config.toml
num_attention_heads = 8
hidden_act = "gelu"
init_std_down = 0.00559
dataset = "wikipedia_en"
Each number is 128 + 24 x the weight over its row's rms, rounded and kept within 0 to 255. Layers, rows and columns count from 0. Numbers have three digits each. The size before them is the row's rms in percent of the matrix's.

# layer 16 attention key, 256x128, rms 0.129, rows 214-255, columns 64-127
094:121144139115159141111117170135116100100144151106166100132118111124143130115124111113135173102135098154136154123103115115141154094120096117139133117102121131099152163170113123134135081102117124
086:122120129146158124146136150122095121117146163095116135098129141111140118137140080104145184114118154131135130078135115110099154094128124114135152170173137106157139151109116165146134133118135138
089:109146104154133167111122200126111139162112121104117109147163120132164160153110165121165154121142099138162136161132133097120147141111114096121140125151125109116131131086121139112128146118130108
091:103125120124178128135148109141126118167107110127100157145109172134136090095117177134148153137091133199112121145092122159156123132139141131081127156135152134124073095117151124130114155109188133
089:096135114149119105130141169115146129137104100141098159139099173126110168140136117119133113150191133107100106097102114094132125125152115160116139144137144134157128094114130161140099074141141120
085:140109136129093148159181100155151133125131135140132154091149101111112125099145116120083131129135134134147119119115108159149114129106126124149136117167137166081134141105165153142121130083116137
097:092121151096063129123163097154166161144108107151152142103165130116119112112143143112102087142168115100163107138108149106145108134131149137175101120149113111171077124092128115132123164136131102
090:149107115118076112145104107093152106121114167134146138143143127105107124104121114135153142107148201119115135135098115124130107132120151126071108126130101111126112120128118131147121167137121147
100:121128123160142088117150129118095098146150153087114139134104128145090138168108118109142136125099135138129127123102127122158115131126152103135131137140122154144134118131129107116154155097169138
082:108111109090110139138135110116142135105129192152133136170082134127092145153134117136099160153129122105116125148122111143140121108129134110108152139106132127137105106130115140161146099110126121
104:135115129123130124114124144105145132109139117110158122101139136126152124091114114147168095111138145115079132058140085138140153079160149124114126148122157162136067166111088117133147125086105143
106:161162109147117148131130144119111112149131161155139111112149169169126141141076133136138080118045133144127127172097131138140125170089093130076176080130116092112149142164154107135129127176127127
110:151137136117132133098130178111140122144123142119122142141116092168112090151138120125122165129056117145118109112125101121190141096146085129157171161106143117141148143159127120112103149112143112
116:113123092126131162098139164059118090157149115144141082146135115146134118130113136123096142090170122114061151108144142142103128140176139106148115083120144158144116124173141094137179134101092133
115:097179129114108118100110122095101102146109179140162079140140116155147124132109130162104107131095121133101134110154109121127154156094162086121158117155110119125171116104146148144102108116162154
097:157111132139159119153125175134123121129107105140131156120132124146138111119122139099105128120020127130121107139127175152117116169144090149155149129147149073132112150126130095140127097133143108
112:176105114138170109093128073095082117120102155158146093107137079115107123125166116102127082149139124149144144140137104087146132158141122102167091160170131138125101100142132102126135167084147136
108:112133133149112125126142134145108079131093128131144131142144124083108103104151096152103119148166094107113150121187167135102111099166127120163104118116144171150098142082129117109104095113138101
111:096165128120121102108120129151145163112163095111154144153113124142118147164171164094159124078135162131125143092131158132160121127153094106112120153080092112102107133136107151121135144111116124
098:141111108102119153158134128134160131137155082136156208111100136163130115118153162160141124096087145141143130130163123155104105141123104129102097152131112133112108137106107133149098140087116108
112:131085169138165108126122140083121123099183137134154131111111113154109146117083131150146119107174098166136160146112115146100138117110139104109100105139097161141113116139155133127176138157111089
106:089152111136123123123140059094107127113151115154141132153144119123135129121076111147170077129199105162118134160128141110149132086154122158149090156107081110123134094117133153129127137134115096
120:160110126102162132138139151113142162104113108086143151170094138124130125127125131122127126119062130115135137114156155106150119171161137124133121151162126122124161156138150144162116112133093128
105:142114135175122112150075106135147152116156108094089114109136099108088136133135160097103099155078144161126104114108100133184125118130122133139141163137150176157103099150149128141145149112126107
116:155152075141138119136141135089140157131135138113064159134133104108162102148125123143117145160114144166095135165121118085160129147118103123148133107104105090119117104110128143142152159147146108
110:093125161083105110136115171119121113137124146106094101156143118123142137108113107124154149115129117091132133174179119093144148075099133116113123106135143098098065113126134112144175136127141086
111:119114093184164165104146106120134148100109113104146145148173140113164144130102136139151091121107078119122136098137145112174114158100131145139107119135115160131095178122134101120163128130086114
108:115115146106146162118140103113135099133130159105103125136101108103106119153134164153103121136165125164181112166124094081164121148156108122101130106184118141133168091174157091127122157124098113
115:147156103172155116133124119155128126122165116099183138138148119103155138145076158076147121133063126122151128114108096139161104133174139139112144161158113167150120126121140129124132143112131134
112:183119121152135126135131173118136101135112125121151163123142124152135130125115130133127145088066130130158102141146181132077127129143111102128146116098131132109164180127127133106124124104114170
108:179105130113116111141149158129116121138089129119111152148095093159115109144145169109082182171084153109125128128116090177138156151146112135128178148177126131138091095138098129140142129151125099
095:162109121126119120108114170151129140151147090166121138151134119105131110144138135079094147158011115128083130099128119173185117132134108133146118127129139107141085135099092111129120139151127122
127:130097094128118138154142119125116132129148123145102190123157099111120104153126092149125097141177136132114134078126126141108143146152120122099093135112119122097135125185145117147082112131075126
113:128144157111117111140145105142097100126101128137133113083126128135140122124121138101134141110117131124122133158158103138145127105097133163189138153125115124147070128170099152115197095112153083
111:164137123119104089118151109110113176105167131130161129103141122181131127130117117132131123118135149148105132098133181116121157143056125128132163161120122100140102116172139168117133141141118146
113:165089130150177128129118145159115159120121149124100133147108176148158147121111140159148116105145114152092111088100044109110111124148115147141101144071146159154144152152118138106125176102139155
118:112067134123112133147138114082104134132152125111147094127118131157130085147133118122150125131094127092122148174067070105152139143148153153094129129159132099128146180107140116144107144122137142
124:081148096134156110165123121152143135109121155062114165126165100069118109119118101125125164129124143127174164091123151109161137138122169104107138085112110144106103115127142121125121121185165139
113:173122107156157164128121105135155138120136126168127090156136150085134109123078088127103169131123129096124139161148150108145107107158107157148140129090115141125132139077104135140146142153141139
121:149146136142145113126122121131141094110150127100157178142176125110102098143146147088145094113132123129113124142135110181144112122136113125136098086120105142121134128121174110139132107136136135
115:103157131172086128146103101136133168123149097096102094103137081174093118139133106150143135144114136145150104103094101176136156109122098138128155119093112162126117111132117132117171139105076093
118:089109130149122114131123156152140119120132158061123128102158141134103107153158164148140089149105154098188147131113146134103112114128126135133108114118199128129113113158129138144100117122102133